config = dict(
    n_head=4,
    n_kv_head=4,
    d_mlp=896,
    activation='tanh_gelu',
    attn_scale=0.125,
    tie_embeddings=False,
    init_std_o=0.00331,
    doc_mask=True,
    dataset='wikipedia_en',
)
Each number is 128 + 32 x the weight over its row's rms, rounded and kept within 0 to 255. Layers, rows and columns count from 0. Numbers have three digits each. The size before them is the row's rms in percent of the matrix's.

# q: layer 3 attention query, 256x224, rms 0.0938, rows 251-255, columns 64-95
# k: layer 3 attention key, 256x224, rms 0.0921, rows 251-255, columns 64-95
# v: layer 3 attention value, 256x224, rms 0.104, rows 192-255, columns 64-95
# o: layer 3 attention output (transposed), 256x224, rms 0.0963, rows 192-255, columns 64-95
# up: layer 3 MLP up, 896x224, rms 0.103, rows 0-14, columns 64-95
# down: layer 3 MLP down (transposed), 896x224, rms 0.0996, rows 0-14, columns 64-95
q251 112:092036110147149131102119156145112101139115138098103172097146140135126102121104102138059096147102
k251 111:116185168112131143160126191127196121131198057131150135143173110178154162125139124134109159115109
q252 101:114069118143135180142169124092139173156090126094165136120169098110129163122160129138163112143123
k252 107:164110138190111125100174145182045096131151132171139120108148092121057133121091118134090097156145
q253 097:193113126112130101194096152135142083103148148120135144117182174128069117150120109203123050192084
k253 100:117115101116113156079155150146124128189115120158161146137127100211151120099129179141190093164138
q254 109:097190116084110138156103113093191130098129103125148091089194148062112146111174123132198130137142
k254 111:126130157073128175118066133183110064121117119174087161120130123188154092175083086095101135168095
q255 109:110089100078095164173126115165148114148190157149141123174125129107127070073140124116141089156216
k255 111:099187147154134110137135158121079174054109072093121141151145117157116127143109168194103146162076
v192 106:076130135169204080181134103112130120158091089090176063185158151102095156150169152156154138168049
o192 102:148141136103039190124146137100077100086134210126072172074078103113097093120099118118092169106169
v193 123:168176155098173143093113088052183147172119113103169136128173156173112057153183185145112119126080
o193 109:111126075164113127098137204129138113139112100152118132107051091149063125146091079146125127102145
v194 113:111167126069169158139133092114106164073127146158132131132133124159145087150172132101109109145181
o194 108:099152124174106125148126129109141079178139139132118122114147110118144139101107150140172097135123
v195 111:170135058127116144129087152143102098126126133101136114144068133119129128116095083099070145152088
o195 104:088131162132118158136140139097180121159137125134134107126124154154150102102122167115072095099217
v196 106:091140146115077108133096135140189098103111128109157099061154191110150123201102165186127165153093
o196 102:163121083148125124128162150141042156149096173125107128158120089133114147126116100127117080145178
v197 113:105125138113107141108156121148146117085122145159073216120090122129131115174062107112094082091118
o197 110:145097169111115117131092148191120131154145087067183082125193097120139173100145118204166118142101
v198 121:137108168169125123106122143133125119121126099080070107087114146152104150153131170113174156206114
o198 111:093112087155130162080102144132122164163128181169117131124122143070098079070101144090022161093139
v199 108:132072135124151104145163140098161103156169170108176106100158123127156113172111085095135203145096
o199 102:106185069135099141128097104137102140160111095134083077164130064126130149079172132126076041112214
v200 108:157108157119173114091110101107189146114111138144131144077194114099121085134129161084165079115132
o200 103:131102119106135070138145129113088066094117171139045107134147156177122186148126127165083099117148
v201 108:144166138133099067166156133121128110133098189087136140083159136154185133097143095133157108108111
o201 100:171140130068136120095128140125116133116070088126143132173131112114090113205153200170088133129129
v202 105:138161113122122149168141148132088142136128077147106095103168065156073132112126100136137132125127
o202 099:097140105108100100195162082128139124132152107119169117150113148120120128113097144117169139176085
v203 110:168116093084105135102104157159134129116096217109121148085098139094157165120122188064148140144159
o203 100:110115160133095094175099125094162138135084078118180175189113148148096125137163077197106141125142
v204 110:121104135154103100066191217061184147078129153134142128114156121130143129067157132134121111123123
o204 100:147154107106154129135097164141114100178129176120065112124148137103163143170136107097090159213157
v205 105:110137103186110123134114198110113154200151157139129182151161103123150108073126134105162095161152
o205 096:072139159138150196118134152128106176202084112092178067070117139155149110158128112123158123096093
v206 104:113036133111116096110084179161171117133130072090084112124108125113078105083083161156190137076158
o206 098:123145129184157156159179096120148098140140145136153100137128108191191134132186145074137158165080
v207 109:106103149115074125137157101138138169128125126117144181074118199119159111122106116080060147083083
o207 102:159179148101125137181144186108118177158149119123110107193137100149071138094142126140161172137160
v208 108:157078081151058108113143081136152070112096060133106148153132134118153079099096133126071084185168
o208 100:110126155101105088155157156184099178139203153157138062085139190091130177092153104101084136110166
v209 106:146159124104134099105220085156057146109131137138171117080129196150081143130096146173149192152136
o209 099:099175151127130143108100151132109108069207143139093121198166100142116111115109103035087120122105
v210 105:138104115106121124124091160125092112125130129134137131189150153149197047103109132119218149142131
o210 098:143142181125137132131122103090152111163100112168185147113159081132089085112135129106112068160105
v211 111:072143112114115139138112143177192184127152143081142139103108101090128091148101175179121108092180
o211 105:106108114135133133151092138153166138130154079133093114181129161147086133142141117098132134178086
v212 104:099161136148126075109120175175060121154140121108122156130167147200146140154107163118184113136140
o212 104:099115029160186175109094068092145133137063142160137113167081074090161079114142093103076117100158
v213 114:144110200154167208168122147077137161060125165175077094184107160133206137077144135155166139113157
o213 104:079186139104084074142127144165173161161092158128130119128131093136161091120139076071114105111089
v214 120:176119173113157159137168162106092144159124196177109098116085177181129107150137177154156134158159
o214 110:135210138118115123098145091137161085119109102113087140148166123111124086100098072115158145160090
v215 114:136118104175133120133135159117155153131118100119140115152137091172184145126084152136077137141126
o215 106:145119102118130148146100125118107121109111150127149145067152148112113117118145060178113110151136
v216 113:068105129163163175172166079115144148115139133099119128122113105174106126101137143090156108097121
o216 103:119165110036148125133153202143107112163092107142113159150116120079094107140119120109155079139152
v217 119:113158104165127137097104140097139146133119195152100111129113141197131180159121150113112168155114
o217 109:155074136074167148098123147108166124107109098127114142162124091135112119107130106174145108102125
v218 115:129111153128068112123085079196098141179119197085068134129095170133093129088173178145123148071154
o218 107:174127096172139117126120151156151128132146096137185146160151142119161158158163108118105094173125
v219 113:092179108067147140075115042127115144069058157145128122178185082128155169137150134097132098138134
o219 108:144085109161109138198138104100141119155162089135170133082102096092139120139141092151105128092050
v220 108:187095114146032112127117105091116121048160097142110129105181130130171070125186117151123141099146
o220 103:125109144123124113135130188138064086178143173152165131135094110107080164089095101153078128113155
v221 098:103136142141166102163119180111108183120135120141146167156118098183112159100078097071146134141169
o221 092:092132158131131147112156155167188080151137104127108099188096135112143112176158101151099131072101
v222 110:156109173087183110183206150147093138121102112071154126126150146110171163070154116129150155107129
o222 103:069100138130080156123101098143125125124118127073093146146085086134112075179136133183084154125120
v223 108:114146131215102138174141161127080200103121178164089153150110099183138130141147131165125132133109
o223 102:117142147119158120117082117118162110164071113114105124141104118077149101117099103094104104091059
v224 111:184089118152218071119103174111128174138133130055063128141114100137172099101129104111151149170114
o224 105:073144125142142123140141165085123112154095111091166124128109167167116143121135172099073085117125
v225 121:170126063129125110160122136159106097138071139144102094116123064114143150182126159112079150129205
o225 109:085134122125113083136085181133108116124191103143128122175018202131080058062133131182142114132081
v226 108:130175139122140092130195143131171176112182063084141216096168159143173143081124124144184092149115
o226 098:167075108182184137110144115146133169138088149110086063206140126068116131124111098095057186178164
v227 114:116145166162186106149108173141092189199069111150164079099107121110069178103135112195114103107147
o227 110:133139117098138127128093138111158128065170074065093144160120106135202059146150127128134131080125
v228 114:133160101089149108190097072134137139139140131137117193114125051084047100138148067142079132158093
o228 108:077129140157085152152144157135110129158196180087106083113083203132154155123128209110161085130138
v229 113:116128077069179060112114108208103110131108140110140148076164095140116156115178105145117118119107
o229 103:131139119115144127163140142090134139100159121143103091197106166077148099126110115111151149130208
v230 113:072138091153140144164054166138145097102111100155146164185176135113123057149119133152071102169150
o230 110:167132179139077076156214062134085131095126142138193105125107086118107159101107125080141125121124
v231 110:109103123077107108132103086170162123095124156143081088114117155101131164098149130192086100058181
o231 104:207080122134172126183154130117147107119176140138177157132141127140104079125085145131163132173072
v232 108:057110079110145133159113124105042150138130137119027169111194134157104128144142107096162084124114
o232 102:146150170102146167091143126152185156154116116135174143164124104113204095118114151116108086159094
v233 102:136107156155132172193186101108154150128127103119152077147050110123144139179094071148134143163132
o233 090:077101124105103126111055091125104098132173161122064168092191134149113151093121176137122080114120
v234 105:135158126084139136133082201082224094141149144126121135120128143140121102092153103187120099140062
o234 100:131067155126085126177171112192057174142121102156088059085123083102130138195071179071154148167153
v235 106:100102172103135114063154181104109159144152059104106104194174141089073131143147122136159177114145
o235 103:152113126143064124177110176199111121176137172147171155110074130163169115154111130085095129132073
v236 110:164128058122112125085172136132095061131082132109163148145160133129133122108128139151144101084083
o236 101:087098154122119125169135064088165130114106117143075107103104145061160167118168137140117181207139
v237 109:181078142093089228109129090174099144095072136147137118142128123103170156189123157131106092092090
o237 104:085191090075150104140114126088187110120101152171150133098146110102074119091080120107128177107146
v238 105:086106148107156118130145111125098159173053171091169156176067138145142122158159141101108163121134
o238 100:125166111162124127104072110114167159106205092121188146136161116100082087116116089092117122110117
v239 109:119096130164104167108115163101152151183090132124094139100136182144131155153124155171113098159127
o239 100:135151104147155074135174078160087206083077146166152070149118159086080116132131126112209166149073
v240 120:150084131138111142155122187125069142157110117127113107154165095111152144127082097136148104107129
o240 119:111136107114128078089104091158146113157113122181154148095043181186102110157176168104119115124084
v241 098:102096130039118127117177127169081132102178183116177150165170096104123117149105141161138178083141
o241 096:139139113151177192150102048127115113186145046122108108105095053136118117097119119130137108112078
v242 109:118125126130115120120123120108143153091134110155137132156113145131101159098132141165140180188151
o242 103:099110139100149093101098104157157112120153161099133127115129084116114139131077057088114128118069
v243 096:170135126134102158088150139160071111127070090102128059145203063164181151130194187160084132188119
o243 094:150173117136164107163087149128124091142099127080153177085020158103123149124093156144116107099125
v244 107:129073074119124145163136208125098060073130122084185145122135155142103158156054156136097189136122
o244 102:132137145123131124138106087104181166190179161123077149145105071065127137080134095152165101161148
v245 108:108139177132053087081140086155113146155124105103088140151162133128148135108178145101109178111113
o245 101:136093143101179178121107151142081143125122165089200157140110092149117115135150122116167132156170
v246 112:070121121137168093146087187151111176078159184188147149133155081149136121106116167125188101103153
o246 103:151160112134084184074190114110185105189105082130119144167103158135113090155125119119115192113124
v247 116:069119132106183142146124101189095130124146076120112134114118169127107096131120144149068117081095
o247 105:127145157131091149121175190134172098112122103121163081139165150079185121137151115103120175134104
v248 118:109127132172103139074122145150119145099172103179064119179130128132123116131111132177110129137090
o248 107:157166108139110121154137136135140033127101166093163165102113169143137099141122088088121133203142
v249 106:158143119128081095137122123160118120075128122082133089082105147076135136152099107155121112169089
o249 097:150138144101163140092142127113084151129108066170141138116138110127130169128188162119168190113148
v250 109:180129101103097093140105138140136131196160101135135110128059126096075128128190157095116115129168
o250 103:108137150165081154135149176133119140076189098111126167117172136169090135165084113101128141167130
v251 116:074129162166113126134131151153147097158109170052127092122112143094224099167104140067097207089082
o251 110:141117116148135098127074167099109163151153133151168102149190101084137136116125091109135041149154
v252 117:069173195190094117138173144210179177149136122135115121104080084169154083128127124103106143151116
o252 106:113097042128114120152184158092132120127118119113168158135140199103115124118129109090130109172119
v253 106:108122093088175124131153118129154126106101137161136180146143135073070149107131125180127151142095
o253 102:128135077137125125098154050112077089123181138119103093120140148112125087115129146136105104131181
v254 110:157101144100149131136140155100143139103180069122142163080054080167124146157134137128127139118112
o254 103:132127126143127213089102130199114150106155094136119094156190159107059141146078126119109117131142
v255 112:118134150203034163168181144153125150130142123144151107131170116186152143119117153101107144138113
o255 109:130101115066175147122116116148083079113144132157128115096115162057139131105132158140202108148132
up0 109:150109109091067050140222088104145098090143093118114081142134099102179146166167104112159122111145
down0 117:131112164178178128121188149121138089122190109102127089042143024101130213155182147130123132121097
up1 109:108082097137153108181101095183105132060174130132135164165111158146107086135120207126170159125106
down1 100:142113178088135128080135178096080124201106123135150080135155077140178158085120068152105134131199
up2 109:129138183121099166059152092082140172115080107092145134123167093129120113115083110168111173162191
down2 104:126146090132055092183088151118076156156144151173135102099105138123077140136134122111127063045113
up3 111:060169131122102107145180147134145088078110156141064092150136155064060073107099110104119220166179
down3 102:134160104100103174113124123106100120133085138084165090121115122115129206130118081119090078109154
up4 096:085150080172065146158185105112116108150118169097118101174162134093090165068092080159136104146121
down4 096:094152103120124069110126101112109150155101096171126147102096154093196149156122128106196123106131
up5 097:121069073149165134146144147113113077137118133161124139153115148159066092173192171208156129095102
down5 095:158149169130139095130085124138192167099161147090097124094087136137131139097054117084080125197139
up6 100:178155111138180121038160036148134139118077123120107139109088110106149169141139119189185129140084
down6 096:086139160107119065135091157136099148134179165139153114140157132122103075109101140066104093142123
up7 088:098123161107152087094166111163156100149116120095168125136068092097179159094118186101084101080128
down7 096:152094172152091156120189116134096064151088112186129105133173130097090064161157121131106160173108
up8 082:129130142092086113154151113129135132182169094162158129087091211167162130146101111127134091095181
down8 084:133109082099153142128142132121150138104167173122100100123131107082064111123152226163120176107141
up9 105:134101169117129171126100177112098090194110129145144149148154083093146118156165179135148110183138
down9 105:115093082111162118129135135193205153083145146174161085046076143138124128139084127112132212131117
up10 111:129157105109106120112155101109163120110138149115097096122172082144139144146067136201109122143130
down10 109:112119017090074118114108141161079146115119162150149122086110180097143124108140137139168111174084
up11 091:176139122094140122156198080119112146103115101140110194140126133088146177133094132115176137114185
down11 086:105127126178113106083061121166122140134150121100133149116095141142093102109175113098080140144073
up12 107:144101134153094151213151169146129108101158168180128150129149106173063117110101139065126132161120
down12 118:124112109111138135131130101126112088119121140155175135149154121137076172130101141160096111089179
up13 096:104177093147101125127154132087120127182107135163078095182112107077130122098118081122092147203149
down13 097:096150112110120157191085152129161131125098082134112138159188113063137112127139097095112161124098
up14 102:077211194072087150128147117119103118123113140144113174063107163115095131066108130112172080110117
down14 105:160111092171166100163154161159113064172138130090128108116090080091085126171105090127151151114087